Part of a small language model's weights.
Size: 12 layers, width 192, 3 heads of 64 (1 for keys and values), MLP 448 SwiGLU, vocabulary 2048, 4.69M parameters.
Architecture: RMSNorm before each block, rotary positions, tied embeddings.
Training: a variant of SOAP for these matrices, 370M tokens, 6185 steps.
Each number is 128 + 32 x the weight over its row's rms, rounded and kept within 0 to 255. Layers, rows and columns count from 0. The size above them is the row's rms in percent of the matrix's.

# layer 5 MLP up, 448x192, rms 0.235, rows 0-71, columns 0-95
size [ 96  96 103  98  92 103  99 105 100  92  97 105  99 103  98 101 100 103  97  98  97 100 105 109  99  93  88 100  96  94 105  97 107 103  96  93  92 103  95 111 100 107 103  94  88 103 107  97 100  99  99 101  98 100  93  98 104 100  95  99  97 107  96 100 103 105  97  96 109  99 105  98]
[[110 127 104  92 121 111 175  72  87 112 150  82 107 176 115 117 115  78 137 145 174 147 143 138  79 132 100 131 170 116 178 129  79 158 111 162  96 161 154  99  80 118  93 120 196  94 113 150 122  95 113 141 139  53 163  94 143 175 118 121 186 140 140 136  71 125 182  72  98 129 201 152 131  79 176 108 141  93 150 122 149 172  76  72 125 140 104 114 119 175 138 121 135 138  93 155]
 [ 83 128 110  92 165 129  88 164  93 135 107 164 103 164 165 172  68 116 188  98  99  94 148 118 189 141  97  91  78 156 101  87 157 140 137 178 162 145 127 150  50 163 132 120 117  93 103 148 145 177 129 136 106 125 150  71 113 161 126 133  58 161  98 115 117 168  58 151 169 158 101 117 146 107 111 131 129 137 157  88 188 119 110 119 125 160 111  77 140 136 109 127 118 109 138 141]
 [136 133 143 151  71  61 128 144 132 186 137 133 102 112 153 154 171 141 129 173 170 151 101 138  21 132 180 150 141 120  96 155 156 145 116 106 120 126 118 156 121  87 113 129 179 120  72 107 137 117 171 153  85 119 147 124 138 115  77 100 114  85  91 143 123 127 142 125  59 151 143 116 115 118 135 110 114  99 134 141 107  93 118 110 148 162 186 137 153  92 108 111 143  92  85 113]
 [180 121 113 126 165 177 126  87 245 159  75 118 112 133 149  94 129 108 150  71 134 160 137 129 139  72 184 163  74 127 114 168 143 113  90  70 166 151 123  86 185  87 129 110  67 162 143  61 113 144 164 158  92 132 130 137 164 113  79 159  91  67 120 166 110 128 120 126 154 133 176 163 109  59  97 155 111  79 158 171 141 138 126 164 110 132 137 108  69 174 139 118 141 142  95 177]
 [ 75 148 134 143 122 101 131 181  92 165 162 142 176 107 100 116 181 127 101 128 157 138 111  90 146 112 173 133 201  81 217 155 120 151  95 141 139  89 119 124 100 123 154 124 159 107  72 101 126 131  71  98 146 199 149 117 128 165 113 156 110 155  95 121 101 155 117 153 134 162 127 137  77 108 104 164 129  87 159 122 132 120 126 126  97 186 149 169 113 213 115 154 116 100 195 102]
 [107  96 153 118 156 117  96 165 111 139 107 202 119 174 129 150 141 121 165 123 104 141 112 144  87 140  80 128 162  97 161  23  89  86 178 206  60 100 101  85 147 193  98 158 129 124 116 165 222 160 142 120 149 205  70 121  66 158  96  45 166 117 105 169 139 124 111 117  95 135 125 131 104 124 139 138 113 108 174 122 144  97 169 102 156 149 121 131 119 100 109 150  89 129 123 170]
 [215 163 152 153 109 117 124 196 122 124 119  97 105 137 133 167 118  88 111 147 111 119 162 125 136 104 100 101  67 127  93 151  95 154 132 161 110 100 118 121 180 129 105 133  76 122  97 152 135 107 103 147 120 165 112 100  72 141 137 136 142  99  78 109 130 159 117  82  85  75 173 107 116 155 132 164  73 155 180  56 174 170 120  96  90 160  94 136 141  97 147 124  98 151 106 141]
 [127  78 157  78 115 103 173 153 141 145 136 171 127 131 111 173 128 200 127  91 144 137 178 162 113 147 153 156 101  93 127 121 103 128 145 155 137 135 160 101 136 161 149 216 179  88 218 119 135 126 141  62 190  74 139 109 163 113 102 118 130 110 156 129 156 117 133 136 231 126 128 118  81  99 123 136 157 151 128 173 153  79 104  89 156  90  88 156  67 144 111 129 174  80 167 147]
 [153 184  73 115 126 169  91 117 154 167 127 110 127 129 135  67 172  66  77 150 113 160 117 147 139  88 201  64 148 128 128 139 101 140 125 130 105  92 100  90 118 110 178 144 182 150 130  94 113  65 120 127  98 161 105 112 164 159 116 116 164 168 165  74  95 149 110  85 206 164  90 110 157 118 142  73 134 117 117 124 174  88 173 154 110  96 152  54 196 139 102 171 114 134 136 182]
 [202 136 111 116 149 142 101  88 150 125  89 138 171 162  99  65 103 107 104  84 163  91 114 124 189 146 182 110 105 181 215 112 104  67 190 141 120  92 135 126 109 149 105 123 141 214 126 125 129 149 174 161 152 120 148 187 100 165 147 138 176 140 150  99 148 108  56  58 155  64 109 141 164 111 154 157 114 102  84 154  88 130 172 125  90 180 138 120  75  96 156 148 121 143 136 122]
 [114 123 150  95 132 126 152 110 129 115 118 116 161  74 167 158 124  81 165 127 149 145 129  78 165 114 123 124  78  66 136 145 156 160 196  94 118 106 172  90 150 113 116 153 119 132 106 140 113 156 105 152 204 164 154 120 101  81 119 150 128 124 166  93 144 133 125  80 151 147 107 139 134 104 154 141 108 129  92 122 164 122 108  51 153  98 139 151 176 102 138 149  72 117  76 133]
 [172 171 103 120 117  91 136 135 142 143 133 101 132 144  94 105  83 137 130 199 176  73  17 149 132 195 124 106 165 147 117 132 182 189 134 126 227 128 129 149 106 112  99 123 145 115  91 173  78  84 109 133 130 172  62 180 137  96 136  86  93 168 152 153  93  82  93 135 154 176 105  94 164  94 108 111 111  82  98 133 170 151 116 113 150  58 106  91  76 145 120 103 172  81 146 104]
 [ 83 116 120  36 185 113  84 130 141 117 162 156 104 174 153 137 145  93 173 141 158 111 102 171 134 132 113 160 115 100 156 145 121 176 136 178 178  99 182 185  54  78 117 151 169 209 106 145 136 122 156  96 150 118 116 145 189 171 159  92 134 135 128  94 152 120 134 159 111 141 159 173 122 129 104 109 175 131  82 141 131  46 112 144  81 122 184 142  91 167 141 155  73 116 120 148]
 [ 95 126 190 180 122 121 115 142 133 128  69 162 151 185  96 147 127 148 165 120 121 116 105  38 183  85 155 185 190  83 109 112 117  50 114 113 181  81 122 180 133 152 110  93 110 142 128 108 137 113  99 167 116 137 128  98 141  47  88 176 138 121 125 155  90 130 159 141 135  68 130 104 124  91 181 109 145 103  34 140  98 141  83 126 159 169 134 139 132 135 145 121  83 141  95  92]
 [ 69 139 125  98 134 136 117 136 137  89 137  91 122  63 138  61  78 119 108  95 173 107  94 123 140  95 152 143 150  90 128 109 151 171 146  91 125 123 145 133 198 154 106 167 180 136 110  52 142 133 136 162 103 143 163  95 111 165 128 178 125 150 105 129 166  91 150 104  91 122  98 150 117 100 126 127 208 152 155 115 139 172  92 113 138 120 148 146 159 136  97  77  98 143 135 183]
 [107 101 160 139 116  85 102 153 130 104 106 105 110  98 134 140 121  79 103 134 147 156 122 109 164 210  86  61 100 130  85  82 144 140 115 143 102 211  92 150 125  90 170 142 101 159 132 134 115  94 114 141 155  93 131 145 187 159 119  88 149 115 105 121 183 104 143 169 127  91 110 114 132 125 165 135 113 152 123  89 151 153  79  86  77 164 116 109  96 123  82 154 125 124 133 105]
 [124 102 125 100 109 141 167 151 168  98 106 113 191  72  85 113 209 150 157 153 108 121  97 170 176 105  87 150  88 124 106 126 139 160  85 116 156 108 137 130 115 129  98 151 164 146  38 147  57 114 116 165 113 113 151 131 138 134  31  71 159  99 125 100 134 124  44 103 173 112 136 106 141 163 163 140 171 121 100 113  77 166 127 120 123 192 108  96 124 112 182 111 103  91 163 131]
 [120 117 121 123 135 113 150  93  47 161 118  83 103 135 129 126 105 117 170 105  65 145 129 153  52 135 146 124  95 118 183 169 109 157 119 116  92  99 187 150 145 179 109 110 119 162 114 174 169 152 158 141 173 107  82 121  97 150  74 135 115 113 100 119 157 132 140 187  89 152  92  95 121 121 135 165 163 118 132  78  97 131 139  94 114 123 133 159 142  97 124 136 122  92 129  48]
 [122 126  70 109  34 114 123   6 169 107 115 120 116 143  61 126 139 150 136 133  85 138 110 198 116 156 135 150 135 103  98  92  95 146 171 162 136 130 134 103 143 134 139 120 138 116 146 137 118 118 112 109 144  74 146 122 127 130 100 144 145 167 103 134 151 115 210  70 184 181 132 144 125 109 114  76 133 142 136 113 168 139 129  70 107 167 123  88 193 106 118 181 112 141 169 173]
 [108  60 145 124 150 150 145 108  93 162 123 141 114 168  63  79 110 144 134 111  93 140 114 136 154 130 117 106 136  85 138 153  96 112  91  78  68 159  70 152  92 130 130 175 108  43  87 115 158  86 162 149  64 155  98 183  31 102 195 150 130  83 131 121 146 107 131 135 158 114 152 103 125 139 176 118 112 153 136 133  85  97  77 129 116 185 122 120  87 157 111 102 122 114 122 109]
 [ 71  97 127 106  94 132  88 136  83 152  86 147 139 124 150 118 133  67 155 123 194  96 181 179 160 127 124 150 140 156 109 146 140 132 102 143 136 112 104 131 154  72 110 107 160 149 106 130 104 207 160  54 159 107 181 133 173 159  77 149  54 165 118 105  93 110 110 168 144  94 139 168  97 111  84  91 134 167 119 114 146 165  87 103 163 170 215  89 135 137 148  88 125  94  75 153]
 [126  87 130 119  91 196  88 125 144 109 105 111 119 135 196 110  53 138 120 154 103  86 143 111 101 165  96 124 125  76 145 138 115 115 190 127 129 138 119  42 105  92 145  99 102 120 161 122 124  77 166 153 139 113 130 136 123 109 162 116 173 129 165 157  88 130 151 160 173 203 135 120 138 141  99  69 117 131 158 150 117 104 132 106 101 112 136 119 131 137  79 145 145  78 159 140]
 [ 60 113  79 159 133 128 121  57 119 166 142 108 112 117 105 108  79 164 175 126 158  93 165 117 108 107  99 155 215 153 122 103 102 123 158 112 142 114 169  73 137 131 142 227 147 106 120  46  69 132 150 111 175 136 137 160 150 162 112  97 132 185 172 125 104  90 162  77 177 180 118 130 133  88 132  71 146 119 140 129 133 118 141 157 135 130  95  87  65 114  86 157 122  76 131 150]
 [101 118  84 115 136 144 121 172  98  81  97  76 145 124 106 119 194 122 150 127  65 121 171 129 136 136 130 117 109 113 121  92 172 128 144 101  84 163 148 145  94 145 140 156 143 106 165  71 159  52 142  72 189 158 160 129 161 143 132 143 119 155 123 157 119  88 124 110 137 172 140  73 105 120 125 143  91 129 118  69 108 106 122 138 185 104 120 182 108 130 172 116 164 210 134  94]
 [151 141 150 117 146 126 101 166 117 137 106 139 114 181 157 111 136 165 126 116 157  83  86 105 120 137 130 101  97 116 169 145 169  90 118 123 128 118 146 159 137 138  73 123 116 145  66 134 140 142 118 118 208 164 148 165  94 112 172 126 128 101 108 154 136 111 103  66 123 128 144 148 140 141  60 163 107 137  92  56 123 109 157 139  71 157  65 149 158 100 142 154 109  87 111 140]
 [123 136 149 132 157 126 130 140 130 175 103 108 124 155 160 151 119 138 126 115 119  58 152 131 178 129 139 127 158  98 157 131 158 146 138 130 161 146  75 208 107  92 124 144 175 146 148 126 145 164 119 140 166 138 161  82  74 105 114 136  81 145 104 142 161 123  12 106  83  62 133 146  97  88 131  95 178 115 138  72  91  75 107 130 165 174 124 230 108 158 112 131  83 135 166 103]
 [206 181 116 119 114  71  73 131 114 175 198 103 122  83 156 117 172 130 162  99 141 137 118 132 157 170 164 112  63 156 121 176 150 142 132 200 153 136 137 139  39 135 124 139 135 104 152 122  55 156 119 141 140 105 114 163 167 104  73  76 136 144 117 153 143 137 155 106 138 162 179 159 156 143 109 115 139  90 114 128 132 144 111 140 140  99 166  76 188 109 178 125 128 116 120 112]
 [ 83 136 161  65 103 154  37 168 137  87 141 159 122  75 197 112  84  67  93  87 129 169 115 174 125  93  99 118 133 143 142 128 206 112 179 124 134 179 182 113  63 118 118 114 105  87 152 169 155  62 140 116 181 173 157  88 140 160 119 115 140 121 129 145 152  98 104 155 125  86 166  94  88 114  91 123  85 158 105  69 138 126 143 108 119 148 122 148 131 137 130 147 180  93 199 143]
 [118 121  85 126 143 115 108 106 162 138 127 141 184 124 115 176 133 125 181  61 149 159  65 155 141 124 131  95 165 166 165 115 109 131 140 154 119  94 130 107 177  94 158 149 189 114 118 122 149 155 112 138 132 109 161  65  90 155 127 184 140 147 158 113 113 101 104 125  61 121 122 149 136 139  67 121  78 162 133 172 118  72  30 158 115 125  98 175 164 129 149 157 178 189 127 149]
 [ 88 105 166 130 118 158 115 136 140  93  96 167 147 178 153 114 160 170 130  97 150 172 103 133 101 158 121 120 106 100 145 181  96 114 182 157 103 121  89 125  89 125  65 152 134 129  88 139 180 157 114 161 134 120  86 149 115 155 106 115 101 148 120 119 140 144 113 205 139 133 108 160 120 108 121 110  75 157  87 119 129 121 115  62 122  93 177  35 147  88 166 104 111 124 114  95]
 [119 119 131 106  66 221 138 155  55 147 126 112 168  55  97 130 112 118 118 140 158 100 146 105 114  96 130 128 135 150 127 197 127  84 141 113 146 121 138 101 105 128  68 148 158  52 131 167 172 133  21 148 144 136 125 166  55 160 116 108 142 162  89  81 126 129 108 129 184 154 105 112 154  78 149  77 147 120 130 157 167 120 101 109 156 149 116 157  99 158 167 162 101 163  77 120]
 [133  88 101 138 100 124 103 101 119  73 171 111 117 148  74 137 137 179 140 161 172  99  39  78 139 107  92 103  84 151 146 217 169 148 126 108 101  87 125 154 179  68 120  74 158 175 145 132  94 162 134  62  87 149 125 126 137 153 121 125 134 168  84 142 133  87 194 145 135  96 148 112 176 179 180 159 151  82 142 136 101 123 179 138  68  78 126 126  81 115 169  93 111 157  91 137]
 [187 128 141 116 197 132 142  64 114 104 141 126 203 141 106 162 144 156 128 102 115 125 150 204 133 104  50 119 140 189 168 127 182 130 118  55 156 139 121 125 166 142 148 133  96 147 135 189 116 101 125 142 163  99 130  98 100 141 134 114 125 141 187 148 115  94  97 118 112 153 121  96 158 161 117 126 132  95 152 142  73 128 138 164 123 146 138 156 116 159 126 141 175 128 116 125]
 [148 101 112 142 158 135 139 114 188 113 150 112 110 113 105  89 119  84 145 183  71  77 111 154 111 128 183 128 182 112  72 176 156 130 122 140 184 145 116 122 168  99 169 145  89 141 198 162 200 135 117 116  69 156 164 148  97 191  73 141  62 106 133 140 119 160 157 140  74 138 212  49 124  89 162 122 129 135 173 168 139 175 118 186 157 106 104 109  65 125 157 110 123 105 104  70]
 [188 148  93 138 102 121 146  98 160 119 145 111  99 146 171 162 132 109 137  82 169 132  53  78  80 129  83 104 115  87 138 161 173 153 136  95 178 175 118 150  95 119 135 144 111 131 169 187 115  97  90 120 155 122 107 178 117 176  96  87 154  90  94 141 120  83  79 127  72 100 155 146 170 139 140 154  78  91 146 121  17 218 110 141 186 100 144 133 127 103  62 142 158 102 133 115]
 [110 121 176 121  47 138 115 141 120 113 108 149 135 115 148 145 104 123 168 126 145 172 128 126  92 147 159 117 160 163  53 140 106 174 150 149 173 127 109 151 157 166 125  98 155 108 151 113 153 147 166  93 132 170  93 119  97  57 141 136 129 191 139 125 126 131 131 186 137 149 134 165 146  87 141 178 102  88 177 138 109 137 117 155 102  78 152 135 109 160 197  95 127 120 154 116]
 [113  89 140 103  99 151 143 174 144 174 131  98 149  68 125 124 158 110 126 154 128 132 161  94 140 100 190  55 101 110 168 160 147 171 181 117 168 174 138 136 117  65 107 124 157 175 117  91  96  93 159 135 106 122  46  79 149 152  81 146 101 182 124 141  72 167 143 130 123 109 147 167  79 184 137 125  88 165 145 110 134 151 104 128 136 173 160 174 129  99 125 170 167 108 164 142]
 [175 179  97 116  77 111 110 112 144 139 174 124 106  94 217 122 106 127 116 150 103 111 194 150 144 119  48 114 137  72  90 137 125 108  66 160 117  99 130 157 127 101 159 132 187 136 170 134 149 133  88 163  84 120  82 136 179 128 154 119 180 104 135 131 109 139 126 172 169  79 198 152 170 163 153 235 151 172 133  96 149 130  97 166 167  84  83 116 108 145 115 151 116  88  83 172]
 [ 56 170  79 152  97 162 137 171  98 150 129 138 125  96 139  61 163 165 126 127 163  86 107 151  95 117 122 118  95 184 138 142 138 104  93 157 109 188  74 161  96 108 152  84 120 124  96  97 148 156 110  25 140 113  73  99 132 148 113 141  62 134 145 121 180 140 164 112 125 156 131 169 106 121 179 130 108  82  90 114 179 160 154 161  96 129 135 121 120 105 133 131 110 106  95 196]
 [117  78 104 186 156 158 109  93 157 113 147 122 107 155 107 184 157 126  88 121 155 102 113 179 136 212 113 146 199 152 173 119 113 183 150 103 153 109  67  98 150  80 162 178 134 176 148  84 133  65 111 139 141  56  88  92 103 145 144 134 134 175 130 122 167 162 142  92  75 136  66 153 134  59 181 114  96 172 170 103 143 161 105 130 151 143 182 142  93 100 126 152 106 148 124 107]
 [ 47 161  59 131 143 125 174 136 140  99 127 167  88 139  50  60  93 162  99 171 112 101 128 137 138 111 133 141  70 156 124 132 188 111 103  89 120  91 118 132  86 132  89 107 162 115 196 120 120 125 114  82 147 178 100 131 149 176  93 124 176 167 138 146 118 125 131 115 167 131 121 123 151 141 162 144 124 109 150 142 105 153 110 119 150 102 123  97 114 198 147 109 104 155 116  88]
 [130 163 100 112 110 119 141 129 131 165 161 107 149 175 171 125  73 134 140 102 154 143 108 108 201 173 136 145 140  95 151 143  94 122 142 126 134  75  99 113  80 179  97 135 189 119 152 159 132 115 172  93 131 165 129 129 151  94 135  89 148 158  55 186 130 113 116  73  87 159 147 159  87 163 125 174 161 157  81 151 132  37  30 130  88 141 101 116 105 148 129 119  46 119 143 131]
 [163 111  77 124 176 149 124 158 165 108 113 105 137 102 138 121 132 106 120  93  87 160 140 145 110  95 124  91 111 139 132  63 172 101 152 125 100 146 112  82  87 112 116 131 138 147 130 128 150 141  88 116  53  89 197 171 126 123 162 165 156 120  97 138 154 188  77 105 122 174 128 117 179 124 160  69 174 175 120  85 116 176 139 107 168 120 114  56 116 120  58 176 134 146 144 154]
 [193  90  41 133 124 137 131 138  99 146  70 119 176 108 149 128 103 163 101 127 137  61  75 187 194 137 154 141 126  61 102 141 188 124 117 186  69 128 141 141 121 127 126 128 125 142 102 181 133 177 198 135  88 196  67 110  83 124 107 124 117 127 161 153 119 107 154 108 113 156 102  80 107 142 169 122 107 147 144 138 108  76 129 139 119 147 101 141  79 119 112  64 108  88 113  58]
 [159 110 162  90 148 147 140 120 180  43 108 160 157 105  82 118 151 132 131 145 153 109 112 137 109 124 117 100 179 176 124 103 154  83 117  93 139 186  70 115  86 133 118 175 176 131 134 141 109  97 118 122 148 131 152 132 100 157 133 134 179 156 115  64  73 148 189 132  84  68 188 119 142 115 103 198 114 132 113 172 147 131 112 135 100 146 107  83 150 165 157 171 162 152 104 132]
 [ 62  68  50 138 159 149 154 104 125 173 136 114 151 173  48 113  81 140 126 113 112 160 105 135  74 102 118 143  85 177 157 173 121 133 105 103 185 104 148 154 126 114 196 129 117 161 159 128 105  90 170 108 136 126 181 130 164 193 121 169 126 167 159 151 142 122 140 119 171 195 141 113 129 146 192 106 169 220 122 168 175 135  96 135  88 100 125  88 104  90  89 128 130  61 105 132]
 [111 145 183  49 104 148 188  70 125  99 113 145 197 104 187 149 145 140 192 135  58 154 124 144 179  93 134  77 171  76 143  71 113 136 133  97 139 149 137 162 104 126 138 126 128 142 127 111 172 130 128 140 157 165 121 166  71 126 148 161 144 127 135 102 178  90 113 159 188 127  99  77 118 145 165 102 158 148 156 198 147 179 100 107 184 118 101 142 102 129  98 135 167 132 143 138]
 [129 137 182 122  89 163 166 113 160 134 140 144 132 122 150 137 134 184 161  81 141 129 110  28 143 175 205 121 129 101 134 140 159 132 208  96 183 128 116 102 155 119 143 126 122 123  75 136 146 115 148 153 158 140 101  99 151 161  99 149 165  72  74 109  74 157 131 145 135 110 155  14 167 175 112 134 198 128  70  97 117  50 119 156 110 162 185 116 167 113 104 135 136 117 142 109]
 [125 160  91 106 133  91 133  78 126 106 162  89 155  82 161 115 110 119  85 177 160 200  97  88  68 175  82 165  96 142  99 101 142  68 127 128 135 123  87 162 150 150 132 142  77 108  82 132 152 139 131 117 139 174  60  94 109 129 173 211  69 114 137 155 126 120 122  69  92  69 122 136 159 125 160  84 169 171 197 115 144 180 129 128 108 102 113 134 101 143 115 111 151 125 175 122]
 [132 173 146 119  88 173  85  98 153 141  49 174  90 114 146  90 110  93 151 124 160 150 126 109 161  52 158 111  89 151 129 147 206 137 135  86 121 156 143 124 153 146 122 120 133  77 137 154 112 136 163 162 140 126 223 118  63 155 173  97 169 119 152 155  70  94 107  86 146  81 137  81  69 114  95 129 158 109  90 162 164 173  84  93 128 137 143 148 126 119 128 117 160 135 151 153]
 [106 157 108  96 112 128 156  92 112 156 148 112  75 123 129 110 188  65 138 110 129  48 122 113 180 115  52  96 179 136  82 179 125  60 179 149  95 148  80 139 156 134 136 151 115 134 184 100 121 145 139 150 102 114  94 146 180 108 156 120 108  58 138  75 168 106  87 115 137 100 141 123 111  60  84 100 128 135 110  80 123 175 105 132  98  98 138  91 150 176 173 117  87 112 108 121]
 [ 60 139 100 125 118 109 170 180 120  89 159 109 152 127 166 166 101 118  98 164  86 109 159 191 127  99 140  96 128 131  52 138 147 100 106  87 136 126  94 182 118 150 132 128 115 178 136 130 154 144  99 132 125  89 116  82 125 115 101  72 119 178 164 114 110 147 137 130 176 116 107  46 167 168  88 162 127  83 155 115 121 120 176 157 107 101 165 161  81 125 109 168 159 105  95 181]
 [166 112  38  87 175 114 110 136 151  78 140 124  48 126 101  76 146 164 147 107 151 187 176 147 151 135  69 142 139 116 114  96 187 141 190 116 132 136 157  72  93 151  91 100 128 166  97 146 127 100  93 154 179 117 136 127 131 163  65 194 132  99 160 157 111 114 180 140 156  78 121 162 125 102 101 132 114 130 133 168 150 141 154 185 153 188 187 136 135  86 135 101 129 173 181 122]
 [ 98  83 184 144 103  90 144 122 113 140 122 112 126 157 184  96 107 150 149 156 128 156 154  98 145 123 142 166 171 123 142  84 102 144 176 111 196 154  73 145 122 116 111 116 102 133 149 157 145 129 101 223 139 138 135 146 101  47 100  90 106 112 142 128 141 100 121 144 165 145 148 176 131  84 152 156 215  98 125 100 162  98  62 182 141 184 176  72 121 146  98 144 105 101 119  92]
 [109 144 110 139 142 154 171 136 160 101 147 134 111 134 125 131 119  81 115 117 123 142 101 109  95 130 178 133 145 145 174  49 122  93 163 118 121 152  95 122 114 162 127 152 151 134 161 167 114  44 150 133 112 139 125 139 171 127  92 173 129 143 239 137 137 137 115 124  99  85 149 162 134 137 130  92  66 178 192 133 110 174 117 142 183 202 155  83  26 128 129 114  94 119 127 128]
 [119 101 255 104 128  68  61 169 149 100 174  78 157 189 125 117 113 161 122 107 109 105 120  66  92 155 191 145 133 140 126 144 101 156 145  88 203 184 104 132 147 111 126 144 130  95 115 101 128  74 154 111  92 104 157 102 131  85  87  91 100  99 130 127 100 149 103 127 179 123 113 177  91 108 169 125 138 159 188 188 166 125 144 128 179 133 165  96 122 182 125 153 140 137 124  76]
 [124  76 158 148 170 120 112 155 114 102 122 108 162 154  79 162 114  83  82 117 137 119 165 108  77 142 136 187 119 141 111  95 142 166 165 199 137 123 102 140 103 174 175 144 160 178  76  52 151 125 123 170 119  97 134 150 164 143 143 102  86 141 120  79 184 179 185 161 124 135 139 120 141 199 122 110 188 155 116 119 110 163 129 126 126 130 109 118 148  59 163 174 103 110 129 123]
 [141 106 111 132 143 109 153  57 121 144  68 140  89  84  79 173 112 127  98  84 119 142 184  95 103 112 161 157 106 161 218  97 133 145 192 124 147  81 127 130 183 155 149  71 114 153 126  84 102 158 115 144 129 104 122 106 168 194 183  86 194 132 156 109 118 122  81 113 141 128 141 161 145 126 132 141 142 127 140 151  82  70 158 153 153 138  99 121 135 133  94 159 129 161  97 143]
 [121 183 157  99 127 174 108 129 139 138 133 105 114 205 132 132  83 139 155 143  94 134 165 134 190 159 198 171 154  92 166 130  81 142 131 131 164 161 104 141 140 116 122 141 122 148 134 213 142 151 162  98 170 111 117  81 140 157 128  96 152 151 151 151 136  81 150 157 153  90 120 120  90 191 152 134 211 145 120 111 170 148 129 103  97 131  99  92  88 175  90 127 185 118 103 109]
 [141 120  89 114 184  53 145  97 115 163  83  98 163 130 181 171 175 132 146 124 100 118 119 146 167 158 138 109 114 146 151 160 111 141 173  97 157 141 126 124 196 107 133 202 130 182 107 170 158 121 155 196 118 141 174  74  88 149 131  74 152 133 129 171 178 189 116  76 161 141 117 159 159 139 146 212 174 157 144  68 112 125 142 120 126 145 121 117 124 129 162  87  74 126 140 147]
 [128 131 164 100  99 119 146  87 157 110 121 116 154  80 145  69 101 159  72 160 104 136 159 127  91 132 133 132  54 105 177  48 105 107 126  94 149  98 115 155 103 128 115 139 176 116 160 114  91  79 143 137 170 127 124 112 141 128 108 127 114 152 161 112 114 105 150  71 167  92 155 148  99 133 119 166 182 158 178 136 182 161 141 131 152 156 127 141 131 165 104  46 125 162 181 107]
 [178 148 124 144  95 128  82 102  92  65 153 112 105 109 153 104 105 142 109 123 131 186  88 152 147 197  62 195 102 148 139 117 158 104 125 190 138 122 117 137 104 100  91 128 132 105 124 126 154 116 164 141  85 123 119  66 109 115 165 139 175 113 115 114  74 165  95 111 116 152  91 138  49  98  90 164 157 107 186 114 105 162 114 110 125  97 136 158 202 103 170  73 140 148 108 110]
 [110  94 122  59 141 121 111 106 111 146 102 106 133 139  91 159  99 143 162 146 158 143 115 122 172 157 143 100 110 239 119 125 120 166 150 108 119 135 165 159 134 152  99 137 133 150 182 169 114 133 148 117 169 151 127 132 123 156 185  85 160 131 135 154 102  77  79 137 142 138 172 140 139  84 128 156 108 129 137 182  93 198 190 154 155 226 177 126  94 101  73 182 128  65 147 161]
 [200 122 105 175 141 106  97 146  56 145  81 127  97  87 173 148 103 125 173 167  83  98 157 150 132  97 134 122 169 171  82 112 174 172 146 104 117 145 110 125 161 108 135 153 167 117 164 109 176  94  87 163 206 137 101  90 113 154  73  88 110 156 127 188 136 116 134 109 144 105 125 103 160 109 132 145  98 107 129 146 175  96 109 107 118  73 123 133 112 137 117 133  99 104 116 154]
 [136  53  76  57 164 157 191 125 176 122 104 149 103  80 103 145 132  70 129 149 124 124 195 199 190 166 150 111 136  97 110  84 104  75 140 120 125 104  91 114  99  99 145 118 100  53 147  81 133 198 137 109 126  48 128 118 161 130 115  77 143  84 135 109 111 154 104 154 101  97  80  89 131 143 119 105 171  57 189 175 140 124  99  78 135 107  92 152 125 104 105 112  79 164 150  83]
 [ 95 105 111 101  98 135  76 134 109 137 117 132 151 118 168 157  74 111  64 152 129 152  63 175 149  81 165 170 142 139  85 124 146 180 105 138 135 123 125  86 110  88 107 119 157 140 156  86 134 115 125  78 162 160  88  84  92 102 139  95 124 152  99 132 171 121 184 182  84 134 139 142 152  78 140 131  79 135  54  87 196 122 155 144 114  69 130 117 145  69 133 107  92  58 165 125]
 [134 118 139 144 129 148  95 214  80 142  74 154 110  93  83 103 136  80 144 225 169 136 153 154 152  76 126  95 134 141 148 160 135  97 124 158 165 126 114 146  72 117 130 120 145 174 106 158 140  68 127 155 105 122 130 177 160 161  77 160 138 118 179 121 150 202 104  95 126 121 144  98  82 132  88  82  88 106 134 108 139 175 163  88 142 152 166 134 103 109 151 101 156 135 108 105]
 [151 109 156  48 127 119 152 113  92 132 113 124 150 127  94 168 128 179 141 127 151 130 153 130 113  98 107 240 137 105 102 141 189  76 178 165 173 149 128 107 118 141 134  64 136 144 144 134 155 173 128 107 145 124 103 134  89 137 143 148 131  99 115 180  94 134 101 136 113  61 107 113 107 135 146  86 138 120 139 132 111 105 165  97 205 167  46 123 141  73 145 132 168 107 105 127]
 [101 121 159 122 118 133 211  67 196 141  96 104 112 163  90 133  67 137 115 183 146 127 148 154 133 117  96 182 116 162 167 128 122  92 123 105 166  70  97 107  97 105 115 166 182 157 158 167  87 138 191 105 176  82 165 151  92 152  93 144 146 174  87  83 123 124 122  52 107 101 112  88 131 144 176 191  87 143 117 102 171  92 101 140  77 112 114 105  86  76 126 122 187 114 194  59]
 [116 115 144  80 125 165  93 104  97  90  64 125 107 135 141 113  94 116 154 164  61 150  35 129 178 142  88  83 209 169 137 144 249 126 138 118 136 112 197 156 127 157  83  54 140 151 128  91 104 127 155 149 103 116 142  66 120 126 105 141 168 120 133 129  98 118 141  90 153  87 116 140 106 140 115 167 137 155 103 147  97 139 119 107 134 106 180 142 186  96  96 123  36 153 176 121]
 [126  76  91 149 121 178  72 136 120 159 131  93  71 130 153 161 131  88 115 143  78 122 137 142 140 132  74 107 130 116 168 101 162 164 154 126  96 177 144 143 145 155 132 104 121 103  78 163 157  75  84  90  93 112 157 144 117 119 125 147  97 127 131  99 130 135 132 155 157  98 139 143 137 187 140  66 116  74 148 100 100 168 144 204  99 107 157 117 104 161  73 128 132 172 191  95]
 [123 136 131  81  90 128 147 111  82 134  81 116 142  78  68 130 153 158 144 125 106 141 192  98 118 148 173 123 189 133 136 132 143 124  79 166 170 192 141 124 146  59 138 119 188 104 186 132  87 151  97  94 139 167 127 145 122 116 153 159 102 127  78 147  73  48 190 152  86 121  89 121 112 122 100 142 108 119 145 161  65 124 148  88 106 135  97 116 156 107  87 161 126 132 166 111]]